From a checkpoint of a small transformer trained on Wikipedia: 1.68M parameters.
Each number is 500 + 50 x the weight over its row's rms, rounded and kept within 0 to 999. Layers, rows and columns count from 0. Numbers have three digits each. The size before them is the row's rms in percent of the matrix's.

# gate: layer 3 MLP gate, 320x128, rms 0.102, rows 22-88, columns 0-63
# up: layer 3 MLP up, 320x128, rms 0.1, rows 22-88, columns 0-63
# down: layer 3 MLP down (transposed), 320x128, rms 0.116, rows 22-87, columns 0-63
gate22 085:562463562594480526545476531597459490431519444462499574454468574492497454469480505494466562500489465530483452395450382378490482441469527528548541466526513474520395400471632464530477527431483435
up22 097:512473565479485466461482504603495525416499465597628518530541541473474530506498530550502512458488432526563552461612545468417518515513548460557580595449500489496539529452556549533504456571504516
down22 099:475509506396536501541557527479463473513469399466545490477526471476508500535451490575537418468501484538484610539509645556501462507527446477509445474409521489497556532494497547440560402613440504
gate23 093:489479447476449536588500484528515523516540498487431518552575605531527469482570418457489530485494458470444423474461469586489516560493457484576482455550509557416603464552477427464590577489413546
up23 094:461452538516448467423451468526464540452458472528588475526524505472452463595518407468455488422514673601472461543491539584570468504563517466474536511586492484501537501503503534466506489590558562
down23 090:505563577552462538532506548531398469499534466509599435453526450415533505552419610451484410488487501476521545439459506457576439390530677502436510509510438509511506591426589516533477533466524411
gate24 110:522525519540449504455464466536544474547505572450525458552423448525353561493480561492505497434469520602511499496536465480471498466540438526525512417525522417505496517430606487571553582446570512
up24 108:512499420469458588498405464482571497468533492482535570525512520484510455461556532507495438590480578541448509494479477513566538507559528462500519446456488523424526483532557508451542556483474480
down24 103:518534469592529497491497516518441541563457453473483482512531486537390520542513446466501479585514493510348443465521554483466472443509508500535501362473537603440471488527587555465557522471513480
gate25 095:488553599548519608486472487369454463508590537408462473486526527495476474444503470502544404538482459552499511528435482510510543542559479456467539526487501517462515453528410487420608479430452553
up25 100:534428476567431488533614528485507488489418522601550456556431547553500470451511502451432433520592467364429522407502567431559466578464486476503526514543490533536534537482440570522519490529514522
down25 103:469478458446430482516480522548462507538330525496491472486543454518469541466478513605383473426530509466412504521510509606482449528478470575473465497557518454518442680489517634577478416540481501
gate26 115:462485501552393471594443413459567405424486564509497506472544471470496462548528525558476433508392516470569526497404463527529475545495478496449444456486477453442435482540458532435420518535558479
up26 104:448549460486475465509629483413525458480444498514438485562524465570474489490475477520485426531466529504391483467537593508457555477488438449511544483563523532479527509573498509505600550446494413
down26 103:433479442467433507514455488526454463480505474479442509658460473471503462575483455520494496463481441375605490511483493478537568410598570523480444450510441510596498538435519499463490454499474434
gate27 091:417440464490458482495496403503569515621500633451436492562545451452375506530508501510541505477566541501495435457496386547530453529500413469496505470537569503421491471593465516443504632461512495
up27 094:559593566596428510525498575463464467538573426487592560487505490568547502482404527343501489473471418489540504514558541469378489487613574554525469502481411501530536419438426466588490457459529571
down27 092:485507544501423498534492415484553549635491617461533678592492451565423504527495474446534486473467538576513387553495510567439480544504463444501478448508552472352437461552467584547504511380476508
gate28 113:483583553545503496541484486513549503563454626536507504542569537513418505399515596506479571546489524509486493494422459442571433477419456467553607504560491660447531522503401448501524563476534541
up28 102:576426589492486462453463549526481455545432512556466522470396505588521528475503523389595483538464505483457452438558450511467471512468542437502529486475476567444534507522396395548389431513455457
down28 103:426464459443551543445541452475532410518494492555466484457503495485511562530537533474523521433409499486493525503463528525480566497558563466521468479509503485538529503486560563462528487461499558
gate29 093:557530520482509457466506544425461445519505467503487492546467476536522384504559380457529504569516577413427448341420517476478403509446492453519462452516436465454477521572453485484423473515487462
up29 098:544501518401557450415508495499490505521416440601488477482442519559544438489473493507524497532459504478446516460543582479454450587537486419571559496491401437508550616559492562521429363535380490
down29 098:453469499485484468455492484536395540581614409417583529459458509527557509594439511427639451412446416517497582580528520533544544439535518453517474488418492467463499432542598479459467408477480552
gate30 102:551508451493513520575543519525501516557491474549476475555536496485530472544556455449501435525475480505393556451447469460421421551463473480387465405568524498539523490499499480477594486499448546
up30 106:576477557491427473450552422602430498470433459501553504490501564510570571528626452519467512525429520474468654469410483552527436496449476469554447476469429478486494505411473552464572419495482522
down30 104:511508587536545509518474516477556556474460497553519478557526502491508515472388545563576530465500462550488539408482427420647532480547496597494538552512538587419470505523566537503474546454413558
gate31 097:419472455492492538541490471518485482582550529439447544519532544537437468399442452531470551534488521475457432512472424477520441466511534450524468478562547541351447422579474470443456508410465452
up31 104:439536578434401493517539547564491538510485563550550472484512479488531485514436442489487422507460507515530621542454623498537436543479455467467396480576520365421498553507558484540476459482532458
down31 105:563497447476550496449478420527420433529526399455509551513531470521483546532452477463597529451434553573523456542525563493559504613490472509492537597540553442486554543429511502489534434505449535
gate32 100:563476460468429455458483565552553475518506532529505448526567554515500525501485457564543574508507492548473556548417541550461469440571462503621481553517502443516532498485498482501433495515446466
up32 095:625475500564526522466509595492575477458449582529426435536463578530501560390569614491469529531472511545381465409502417532470514495518531555492477488445464535507549473505496490461577560512528479
down32 096:489490538487510487624471444413549568670494485552565492508522452534485483530550431553573504413493534381576590543526505461554438472573483451537493525491507497466515437435504549551441430433460508
gate33 096:531555514482561571575465636493500606424454505428477429416539475536446567445526470457463565519536459528459432496553483442422491471457484601456546507525490487499464460461498519542454499490526477
up33 094:482476599408539542479553610603504473479485403518528482493448504440513473487435523497449504528431486446508585457525489481506453483510532520506467471559537380479475453489500513540399384505532511
down33 096:553486524569403493452507565522429439534580464484479484483428509514556479489523558544499505546457513540528607523496546483592575510493451543502425558462539588524528541430564333529501539472565476
gate34 086:514555469481554434492469549469574478490488526509502499508467482531376525444506465428449566539531588509506344449559516525516486497492549582474501519508539455438489498521490483486431545492599471
up34 085:476458433541497561454560457484461485523578490474488537503570560475545481503537511522502481495447490486448600490448435426448425547540493516482559450473561568571546440536476456433568534403385442
down34 088:537512487471496523485485519472626501513460567570458494474467457479359492461511462470426528531554588519425376479474482484466455537427618487419489511544482500494526506495474535521568535597558449
gate35 108:442553462525491551474483467455556441570557529437533554554551548472364517405492558472525542564536496483534553505492458452492444499557494473489504466464404431488536429545457499452460544490549509
up35 110:528501485487421464487543474515470526512553532507414439494520493490536452514501455462591429574494368425489461500448501562575563495480512503374429518480519563505422500572483506486539537484547545
down35 105:626622416512545492492569519507528525449577521485478523569544492463462518526583529576513516490486448494525495461473391558579416451502562567491518474485495491507543470485505536470544535480579454
gate36 086:512514445478415547453461509408562379573581590460507537546518539532469455437515550494520427563536590509561507490475490485483548534529549517465534436478481477566527466618456447467524509480549528
up36 084:488510514638510466585453455524473515538560543457486522478535422376489436513427503426448608466545453565505458452487492535444453614524474563472431519462486500513477409490556454515473554468526457
down36 087:512487494529513504492506382496486409499468589471454434570481452510459359473552489473482480561609571514420572452548484553499429555494580488455497483518492534456512564573500405478536535521550575
gate37 100:585593510537460449564474560495502459540431443531441490513405486649505524492527527415506521564467610477508401594474543597558539523533533468538612510492517429433505549611475482570440528552505552
up37 099:488574491603535523519492501578475542545452434553494621522539402414472477531506517566579615500449531464484507529436519457582506555508495502538428529532465482542499577459464554475488543431436464
down37 100:454431559465434471522563421456476460465468522503483502449538568478467539506481489457463391570602474541404457453559565516447410429395495440392533458505555512570435478453539438558521489533492516
gate38 104:501387449481466545503518408432447469500515586424577496502528572521486482446479474430555490509522478519544507518538392593583438512449475508579487511468534497405538420624505435525525507523476465
up38 106:561502556481507546512543582554427492497539504491486506475490566487433444438381433445527475515443486476482450520503546541520552526460525415488469474433421452404478477554486535597425481525575535
down38 106:405496582503526518586469495513472565480541469440599530492510564494554519440504499505508526533487538471536421492518474586373485478385527448453478523582464469531454638513478496492583610471464491
gate39 112:471504423509531541525502615514606670491523561409451452550489445513464490459463560465522473524541526489454470442483489443444511450463417484505496488535550473529572534525526390508503570443467561
up39 112:455424576486599508451515518552477406384458532483356481566462573491469543467487491504511628421492483514532562554554503478456503465435509451535525477539537499462458527490598559479458491619541551
down39 115:409469487478542470425514407483419467474519562552476553491518582477546497483478439473465489510381461418516477508482454507554504529520563571522563609438526460493570544535428594415486468557462457
gate40 097:494484478566493540542476493416539480655469541358506511476517488540448486529493514460539483474540534524510441455474452526522503485498424568437529424468556479401493468562527428434507544464501514
up40 094:507516408441489517492516457540417518450626517536517564474463470531533467485503507525469498388492533537498536479576429416487454574525533476480449555510418483602542441446465507462477554441474427
down40 099:518496404462490446460472394525497534517538536473536509474535411480404474458398456486465432438476546571507494489514386502499456479476563508414471426541512435496519405445429508478466487446507467
gate41 095:463516601557431442510513464565513509459543584501530590565497505487413574505432479435555414482491513418440506583383464556539472509577512374502492544588477546556525489542490454520509477550428538
up41 102:534549563498504542504471499518422525467447405465506457491489446503551486591483473464503527408455445546515551521558498479459527495436499528513464585514480548498487557426415496593545414466473523
down41 100:454415444398558421580542445485603510479469565580552533576505521562469490445463551491411478545528420420525504473425488500446444522499519493515469425421449368598441528559567446531444520643485478
gate42 100:481494444529514556466578529446557571533504478530525379670478457458510473458599510498510428531610470435481497504497503571468422523459494455498531388593511537499516499501408410491502557550481528
up42 099:482437464463579538488496509433466455437445564476449570545505449517617395480527491529468440474547472505510515557493433595501469538493520540473450545557620419419492514442524502483599520493490461
down42 101:538439518487581575541520503486481515432415505481518486548433555535484443558531532549478496516533488482401497488526487501566486531482546434481449530490457495551582563430455503401381484457502515
gate43 103:400528457536398575482512567537515456545548558516615540566505490500381499467440546447594476530367447458479539452480481381487448554535480478541516471533420462553581474527514462561521456485534520
up43 099:536536455444561457436435534441516427474492605459474508508442488572461626398560408530504503566535507473554555495560468500593490519453527542502507555442464551489453499568541517430496503610489509
down43 100:640510490484544550529503529489516549544542384563492576417534511505597515562546504579579458525446493483411561492450451560505516516494523472418544469523525646529577414455482525462558517533521473
gate44 098:545462449543533615512533490518538522534632518369501540606569537492550374376434469417465420482560458474451548524450468524524475502557462478440532471420469416453524444552491465524501552562518600
up44 107:538491576409490535442469544418495443525451531557449436517404495586470523535522537439470483505508457447404513507595530425521595516490406575532548520527506530581516527423490519432519482465620553
down44 106:476440501481511480557472481518549484531437508585522534511571474449500492501571462581439443504536546472489567539557524421477472525514538540416497466547553466519636404443543489565484476518599498
gate45 106:538506475456440492563413468538462441497535457529487476542647512471562472455481505589347598469433488478495439551474450569488472481488475558448443530452568513453424490530585456514497522518436459
up45 103:537482499571583498522542540539490368537585478436430512451570525457347519454456519616467527499567501473509457502539479517544495418486550522478446447462518449586422496551539501467529564537485506
down45 101:552522478459415483435491446484483459521465529473439432541551574404479566481581518535427612428616431510446528470546547490505447501529451591507519428504411545503520512471496454571497466501399539
gate46 116:560494491460568557515411425459512470472567395375412521453543582473569466442459476557445437442486446609501561526516432477471492463534550479534495446505580465485505454482604491439482579485437582
up46 108:422488483477491458425476493523463521451592487517497559487483451481440550601571547489595580483511511545464503524391465523497497501515504671494503504528426478543555513377510446494397551497435459
down46 105:536492541494559522475511551551508510555498434541533447504497538585518498530545468494507447427496693523635473526472486515487510401536453506489543542509548582469566448466517547501516548493522554
gate47 103:619555459502537533477533580551533501403486492434505539563483414581550396452463503511531452480476405449453521419523506405464528485623565454412557458533505424526542537580563469430346487526432545
up47 102:436487545562479494445472471535476595587521522504515517477488516392436616510526462520541461555508533560483519484558518482547464520501488572536515420487428516531488552392429529522565482482616563
down47 099:506506559514511501545489529509508611487469469491416470515462551447566522456551493526499503440380512555542538491491515549435508522512485497393522484490509559434425587570491494540491514475453475
gate48 114:513533424562461599517500538569558582511585525596427476582519479505474584585503522489587544467471448463482483474526476439457395518513476494514474496572456530498560505480506510555443529427444558
up48 108:465518523498448619538486502448326515420523437494525512506606493474483445470438433420498436532549444433455522522507566466550569576521525510398554485487433543486475502458564496423483529481520503
down48 105:457544529485504507533580483492497495517462605539502495582534453465630631433502471506515558431497471518494511503493434515595500448426580551513468559495513482427515473492528464522487538575475443
gate49 102:537545450556380528457559472519562512487587555485425498564440467555452508433576493529454470542478549534519446464477447532511499486600495515561483495539443422472498479520502431507528457487572520
up49 093:503547495575529474538377408474475474506501490482461460455508475516456454463358415500580565465589534481522460576422523508510414549518547601516528427413494411479430422515458481473452533469515474
down49 096:467578528526453508488441457505573431440578513497506491579420506429487513527567587510442545524528542510574465590440501495517393529580574455514536495494594449375478446513546512505568442475524465
gate50 084:484544438497517558470563581534525479450543538389514476464512516470501382427476471475456455560547614639423445491471472395576528408510554532482498438471536522557426399527550456441485509438539446
up50 093:534529562454432446394507582589480551509427519504535487495517443412519457432550485510529459580439523599478502509525587519512583426478556527504535527538601528562447534452490548564465438548538529
down50 097:546510519464493455428432462507493551592376440574535561534526437509535545459505488479539478499471431554450476558508677507499541457491570533535476492560446454524574538543549616544460453525452502
gate51 087:439478475472548515481495502582445431436527555455472473486382489536551427570444562515470521504404450529464560479532455485452439474525513501435533491479493467551529513466478486596578498380494483
up51 090:481506533562439442410451496531501570466513566501497618560481437585368469528428487491456535471483483468532378521601432483575590428508543393524580484482487483522471558437528506523482626455497426
down51 089:554543538505506446553633488499472488480463499499532452503489470430467412532584512553466417541521461490459449455486489525441544431422483425410545419562448520545485566438479480547582611504566517
gate52 110:551547453525497459498456501416550482515456546502525529508531392500479553514459536506525532496497583453444425510451490539520542427612493519419410428530410349501488438510446481469467480481495496
up52 112:474499487408516508549472512540477557513596576535559480432602440455511459403501463543468413498478535533456578529504543495470520509498485667472548508466496538599546497523460468492586530463521464
down52 108:558469450531436488493528477478460569474575519525566478441475429556512518534520450562420551488485541412438511505475479525493535503454534557465485575593495425496547508561449505545519501519596486
gate53 096:435654462442487685537519524569532465490551522491489610530507445496472429475499503523433537448522586557455551473482566454525549483574397453503387482579510515470542537546505519512438544473484388
up53 098:469452457471425535506594655568547494473518475491497460504517508440470520411470482490452468533526469455524536494606520459483458576535519527497400421475450528523506496535498467482428502443475505
down53 101:492489473546556479473488455514504566574489498468500482466541550553561521556492482497546585388468444514531537489499445438471522387489395524531458626505523506497631537534524550491503466477478578
gate54 098:450480454503381513564379527552648447502540558454410454554573523484454530549546573526472478551422511504513553536435551498509532532493501533483470524471580507499528527523594485542503537497511513
up54 098:412467610462497562521531539475454425420499498505501546516472592563489494446567483541472472519460459525478444546478513490395445427526589442504649482548485567582555500468463465529572467506482521
down54 103:551550522536405462562547521426436392550511448527572534510434503492471523481468510566543449510459520487567552540505467430529476526606498527473404492444442510468480489404534399453464536447486508
gate55 099:506531520494497495517537549340482542499518454568551379544464510455543528524524446453464531503578540504484435442593536573556503531497519503521398431564462615459506504395398490478503563582447555
up55 098:544539515471467515518511537604568460451550537499530533635548465491537545490481559516547482452449493534473665449503459452536460496476556513516528505533538506570459446538640471499502444484420506
down55 099:467518530526514469531527486439635459405403527524443564500481502459405481527615488461400479532505501495529396527488546462490575587497528542435535488560447487467494520408402549519555554546504426
gate56 095:576551460493609545467498531485527488478491517547453433531512432511522394477501558456573528470491633513405547452511523513396438427458542600413477481515495406524436538557550460526528474486442565
up56 102:481438480392513462421458528568507505439505516474522483516518527509572468518469441562530441509353486502467562483469524463427436499580464458454503571467524493533453484427509525527525511542534505
down56 102:465527480562506490523489525539483593532502551414559551512590508469599582544449441510547509464486467437545569473552379487540480432507466465474502462409575582487529431480564609488527421475547546
gate57 104:373485471511400466555579470517548500469500564517474534587539451531469524483608447445522551519509556501474474482499453455475449490506504491468562481571422503469544449554425501441522504425545472
up57 105:508486583464470515519545524469476418461506460485540521541507576622534428465525616557532457533440460482569494378455537366530386497510480510574490504484483455452476515444506530528579484477474483
down57 103:507535479465453578493498500455509461466530441455518493490502422449546546524507560502561548481531607458552477541487527531514544497423548418502475381555559416526486553441497475540431502495539488
gate58 082:508598443593565549491551564410386524533518352497450482430431580524510512428464445506368489527580497520442479487455468485572545557511495554499488413450531584447420468505449438410504558473504435
up58 090:480591479460589438382451503527438529439444437483474441423519508515531515448464492556464520497527401498582597571472596510487567578442516521449452516494487524517499573454510526537468447574460497
down58 092:464545455521485425464485429635501510490453562474538499522489438473505536526532593467558541476496480571536538577502587598390506472484519483434487565503442535561535616484524539619496442498475511
gate59 107:481465489506520569451436480511560520516485461447501464487355462491419552483488472400508534493495425485469503518519484438502465570472439509382507419540481471503594463482524383536470503514481453
up59 104:548478491532561644518435498611505462570515461485418436518518461553476459484353566518491457468538494480526454459542459494533498461507495522482481460507537378473466469456512506521361411544563556
down59 110:508443500534459506507452467435432519535602556409433465505475487448500490578487549447464595515424495460486443513582525423427554482463550486451488556480475376576499385455524496445458520605499532
gate60 105:490446524506387594619497459498491468536627576482522448548555436477604456491505545474528501495524494446463475528481404481451453534525540430459442472501507476562533430575522516528491525470456597
up60 114:431422548462476509488483453451478395526503526533532484479447473461466492499544473442555609562505503480489442561444463511450537499467506430541545570511472485493569477459529554536524432533399530
down60 105:541507461461518431431452477483563345490449513523462560554509551509411534503416429502449471548511507577604496501450467556566519433488504486488504458571488581482403536486524506462586525501537468
gate61 093:515624496576549518483449532434451497473518509517553522474452535562545447484488429449489549551475530422523453464501490471492564560583549473408414556494416510523521498471468519493499517563474439
up61 093:457484456530481480557564425547547558480488496453374595521570473597458432524426563606531505435606457559522481532434438560473540475437504410563450535524610465500519485552486494509479494449490495
down61 092:558512554501532562465501461432564462486523530544443539507414499460477580533579454517557524530428512480445418519457446555532445488579489469467513476522418382515459545490567499511519615544470446
gate62 102:454590492572510592578394542570454566551504490484486523526543507485563509465410434499525534484486548590530507577393487517486503514569508536508576511511513494459436516456576447525518545474367457
up62 106:485507530445556364541505392486475564386493487559441529424466480510530514561503476516449486450471498420470453459516471477582488497538466466509529461468572554412519474551466514564406460497507483
down62 101:508532441594539498453525458526497536541443479552428466472480552460578448466504478508499500405429515417477481495509561620483504429517476536496518522517403538509560391522577541443450440496468528
gate63 117:499413504521443478459474429492504455568497560358486490459463482543395523401546526399570486565488561430515513482578469456474471587490469463464580533439485556504502447493483417420471531485488509
up63 109:537519453463454579508446468415465591461577546472513444461526471513494475556539585532466515499518547535544545528601469459383470592521536525428486533532540502481506455465519478436491531509499428
down63 108:614470411414414590498485430440469506473500454509475483535555474504459490506481512522432536530548536515481565543582539461385429500441488437540479394486516510457482444531476446408418507424521532
gate64 108:483443564595496518531443460497564476493499428538533464458524523452462460605540569553508394577446474438470487501468497484412421457544458414366483497520419581557593436505490510549517561501468529
up64 106:580577503533532546523510501567552536490491478438505505519574511545537493467642538510474464465484467515522564489417483577517495486573500509523589470482520495476505530511522476475503568515478560
down64 106:533480493443529556469599433437504500503560463453521508507560471586520495541463529384521559502414522599618428523506547472496532482503383508473592490505559511465468519553399498537514467497606465
gate65 114:505508497574496570535578466405554594566512518526586461479469492495432550500466516479555520547546510542518481582406479522539487537484542559492489480516444464575498438500514506471528539418563463
up65 116:506530518498500588498471289448501524566496530539482505493534552530489482466531472573494467520479437631514436575532457564442503613484527532570567514474570433531455468527516490505539490458436525
down65 109:500472491473477485508509558479567529544471430497457538497482605449473351465419466506524533436507441495521443524438445549523522446492457516549502556469507487484442618495412497421437412522424543
gate66 111:457431459479518575472578529472440492570494547537396549570472499525509519507446492511502412567512509496456493477474506525475523553531469479524510513494566469498418447511370362438514526431450508
up66 116:457514482522512575560466520533536528535530508533539473492566369492448449555514502562535411407511513526456575514488526438512473464481577516427437515623502463575568510442501547490524470499461555
down66 113:504520466460446541556547430413496465477447576503537567471419484466507449532494499472509512429563528482442574528448616509541540525451462487465477576491437502455505630437512524482522428609468508
gate67 102:416483492466538568451525400570518453523498479436534562557553555488398567472502408479467506561481621525552457534504427547576494508526486543512466502472476556468461390616476506497521483465536391
up67 099:513542478489391476571597532486471565537561540490561550554415559467570537502458539509527451538591536486515494545393467555502461544536512364535466511560478510616671498457537448488532514522455468
down67 100:488512458483427471594581474565463578443458430503546475499446489541508511477474417569449505533581435440493512494496540579543484550539491556574501528516481510491692576478523535535469487514488533
gate68 111:595511490563479458497555493428503551507501514404571584487527402439466530539476527451507490551546474495530342497495513424531538549493534480525517471457500518473510483499451494538568527441453506
up68 103:474562495560487464517536563491441469583465468513431509468425459524570476534588446498519494454517536504404512432404523480594597393484444479467493525489517514450475572522556534426500535530605384
down68 102:537579475575480511512411453432447458466474487504574509503619503499444558573541466406468356509420472537445478487358480409496521475511482532491552499531494388467509557476616530535459499534506407
gate69 096:503574497526503528481476575475526603464476540478534440498488458507391439422578510471556569485435430510423490422565510338450497475489485533503572509518501505453496494510414440437452519467510494
up69 097:569454548446522491518571479536412489525577515497470529493557537491489432525477414457428508589566491459551483499475463667551526496489492484486507427474519484405402471575450429513467496535466558
down69 099:442522495518497462470445569396561454528406511569498482482494485497384382464549461510403517410533525519474505495518489413508447503394575511487454436578490429482550544552427539462519526503590512
gate70 109:525458512486449494511523482567507540425532573496474475464426494573563419374478546513527474500504507486503486498500481529515582389526499441539542522487451477514506451543502415613456509447448525
up70 105:420546524517505430445456538467542457512391489405479495492449482541453581442572518433425487522539511537542481485501463535569519424433483457522508457463457470476429493533497442541517463539537414
down70 103:447500512599443465545602508611479474513472494471357469474419486575501515379576404588611436488459507491508534499437533484579549591502487516527493528464503420557495535474506464473480477526549552
gate71 097:555450496528515529508464431487536449532535513480608439483401447428496526441586579529572549590462486537536484426504511493536511549438503479614548532530453505476460451537481545455536401473446468
up71 094:519442486509455522516403497559504455456515459494535476436584495447501464504383433498494447561534526455519406589426488565539495482452530494557438453471526514478472489522535513552515512574560540
down71 098:400483548527502496496524472504557545516493557502552400535533560448475491499515459477465546489466571478492494543511586564451571525453498480408565512549549471451488617486504475430578572483516460
gate72 088:418543500586505547567504528520490535521553499497523459474516478465454514475534387537544522521478429444461531397457487359512413510479487521449468357525494540482514451464444516405503495396521462
up72 095:543456436485497542570474498466548456584515492417508528491496537588495454491516524449461489485580564552485390516531432511444539547561448587445560536459485556511515461578593420493500593440508515
down72 101:449517535448463503555498466472561477576526511439475435566522524463469441490583332526579507543595512491495489443472484455464480572530433541488542408472475553566521430559565452477491541528549484
gate73 076:451499436547468606599409459478516452599554532435528475529504462507453477412497475490515481506496489510428487545514489439587495548557531543473527418542423544497524456477457427463563487472484507
up73 094:522468349600539514547482479509442486471572502472552527483526612550507468516476480470464552461548533508521484450435365449499415475534488522510540454413547494509481474599574445409429600406485466
down73 098:557506440556493532532485501468495517499647541472500435515496537461467461487483492458450530493620507485446473485499383433557480567488492547437525470477409500505474423584482449402513534366479504
gate74 097:557535522605548522477429503423559520608482465503484468419481483475428531560416415492421463471563483591424430433538521467475505443437520535510534416487515520530566494455494448489509507480613520
up74 092:533575444521594521456592502476498564530446552531478408406466471517424567507444450485516584482492464465473461519622473471437583487483532566459495438524539515507514478463469473477425407493502458
down74 096:518465460479473535526539475552451561514588551446540507538505503539632418459468520411551498491457499434606544517405302467437473535567394511472466559473544562486471479491562510437488383517449498
gate75 100:514496500515389414536464445444501437518548528520535517460547509503544549535523493498450523442560549503558463558532481470491488548491482463480441538410518594545503405519454428539615512464499506
up75 094:572523523500469503544592563476587530481556452489493483584510398526473438466469569446458457520425418409465548448484518443573566483530422507510438463518444441492499489549481527577487422503532502
down75 095:505441483512517476599499418507454418414527445544541456532564612434506574465492495572445568469571474563488460498395521532523469605520526492489581426425456463445502463462470489526566508582400449
gate76 116:499423505462490456516512431486523490542544568524504472610483516524528440444475512416494453494488563435534404420467458557494499468437547441513538487382568527434424445561406408514492508499507528
up76 116:517518543571534527489504518405526442442469508539535492557574455485630526407508481474433517487468481449543509531481493507322443528533546481510464477548473490425417479379444495583459516518477528
down76 109:488434488497474454552549472557464511512576489520487558509560522426528572551557463534539463478485544608517444522520502569520433439419446471524393505507503545422526455551472524496407489309509529
gate77 101:496447450513519542466495404446503413516579527491483507450495547436452587411539533528508448534568511540621544468557516504408543582555462542478534493468405558557445510466514465457533539484509472
up77 100:418503516546433496399450458437531496543456573461544512475512479510447526599506483486529532532474531575592501526520482571495446563529542499450522601537578556479439509462544566433527519502427464
down77 102:543558564544391546468475509435489473464456502454602541535545523551462525569430427526573514459514545429482527511498367534499505509497521410511586412405589481524463466511513456591428462488454493
gate78 105:454533412495359506468477447519470583421533567549595537570561504495488513580573487551499508490522426588454468528486480408484450505588488549491514563555489595456498471553493504473534607429460430
up78 107:514462544467527565442580428594430521521448404497542455558501476548454572551435387425502505401489438475419478519552492516514469522456492493494535515419537511487552487557499559574437352504446586
down78 104:483488429492438579472565477458489456460522539514514454592545466555509444503519414452470454491473431414500476543540449494429447569527372506520581429499463460540561392542443484524506507567492406
gate79 074:518443441526376543572396506548547473512547605437467574496540514448452503566485500407497538486460531471493406489477436437504422577533513529492507435493504414595499472518535526468498564408436476
up79 095:507482402616526550544508477459484512514583486455473490499480578561462470460556522503514486484557491582377502429451447447542451521547457539499526498491474580472546446574497416409539557489494512
down79 098:490438445612517595570477488506491494536566471421503481469494520473481457472517482424530456460466507500398407431477355413532429551527497560539526366558533489487500394593513442445474546406496507
gate80 101:578602592565572530495456506428474490414462460428481482426468540543554531426535501474468514467543530525435458496520439529360531471491501501507540473508536524499526408475481467466553542400554498
up80 102:448485518566534474543530574504482437573538527433508629566545485540512531485570462466484503504528479425504428450480469533478540512433499435478480562583464496502546462611438493494523567479559490
down80 104:465551537546513598524537561477539418477499563512523480594543488379537524439600486548479527543493534466489399531477484491478548514547522489533503536556404579515437529584456614440551542627506518
gate81 105:472451424467541553404457420554495481474505496441520505562479556516555483485453445461443521584467503528556579481490498476508489508488518569464440479498506453529488483469461505541425496449540461
up81 101:510493484569534412496495539560530497445474450496357447519516535448431527524583575570472482469531536456501487461503505505454492368442551558461453450513524458359485452575498480553474551504473544
down81 099:497423521432547543441458524559597491560482490542488515497502533507406537339507596517532478418518520508457490469451538556567521483500476522483452507493604597514583523462513486449476433532413579
gate82 088:463526462505572519527499465476499559510479478481495553480544502501513464399399469494405524513478527560495460561422454524548525523516508580396511428479542505512424442489567448452509587474473496
up82 086:505527470564510534509513482435578480478584451530495499501444656617423437513559503497484509493507508487569484441514438454485442427556491453612535464493444550483554492564479453440458508430518484
down82 096:352556547513487500473475461441509538436533508563551560461511537478423495460464520536435497518573523533494443531406397471567562532457523502469524454435442475458499463453491430463516530499519473
gate83 092:529502467470436429461512490553550463515534563480426573596527469497477488506539468601466526442506434461501551438471542489414404437502471433633504461561568510401454551520544514505471525507445500
up83 091:466485454553508513504508519530542494508528503411496493604568562531426391455554508557500464496583553531497513483448491491478463459462561399504488522536492577498555536585558541471536586491469462
down83 091:553460539523495512561555475459457523483562598501586566405472504481618500493464530465573508534447506443497523570464389495569532546512411550550494460462527507586477415529427338513496436457547485
gate84 106:505485436458450477595388520554548409472474573428501504483508507552495471482481619493506447439507427467452517398443485446545513406505506537390477461532478543505529485452528473504554553466538478
up84 100:437472479537491596450525454476570470504500463476494543576506455545460508576495526541467451488531466479473500497534554437492460447538534473497430435492468526521631573538522535490509516489525617
down84 099:543492484546465514523491517550461424429547514517496427528511525364491507463610485477465559509562498523475514459473489411417482457524434492487504455477514380518423446502526443533453540500474387
gate85 103:485453492553484449485490475496522468480555531518514500486505431422515550484415483487487481475484557506490479504488490488559535509484473537475609503441524510519477475580416451403486499490497447
up85 091:569538508509441517547552587619538447518480502482449485506571422611500463545510536465437442483493454398408520393504523534461489434464403462469481458607477491527590563445529479607439523493530572
down85 093:477398520481589488522454471446534468512499507521475506480396588463526518477514524486453540351515553503500482445457448563565484541485532557529427533405468502440543440484518449500388595536469477
gate86 097:581493550440559450514438507528509494482502541540567491540517490516609474488497405351472447518434506493364424460480485554514478391442460544482590524535561454478490551501464405487562450541497516
up86 097:435490522396574476507502519546465539480449477525537437434415575516501520586495470524470565431455493591530561457450499504431476461450474470458482501410503500524496482472477562405493430496533516
down86 097:459537551522454485525553482506510483582503527504484437616536592468477518495558531481595489578469434491530501462595471471436453527499451533552494454495559444554518430493574501497465443470469556
gate87 094:547461521513420559528426432474455478610511509535568463521545523432492440462468558493495496466500436468481505506455548521582526531558467574485582438512449479495541511460430509502504559476500487
up87 099:497471529549477541540491393467484476597600577496527519499538493445456560527503516495471464550521485516521449541527455470561445577528502420367512531470505560443499472559445518464565520453431473
down87 102:549590553538501588485453433606377453464522472503494538521494447521529471587424480478525518518478525532539513509492515470464540496527478551550384531435466369475486528535477435524548403366426452
gate88 087:531496470498509483473389557443563412446462423535554511546519564454466508522627524482494533523529501384525549404493526510543525498612459483448505460477368527513541511413441534482439487494440548
up88 093:547435501580555480535515517423545491395530539513485513445454438523507516492626518508475550543532462492520502461553528473460535513571525456469559459559313453557482495446424569495541533519528563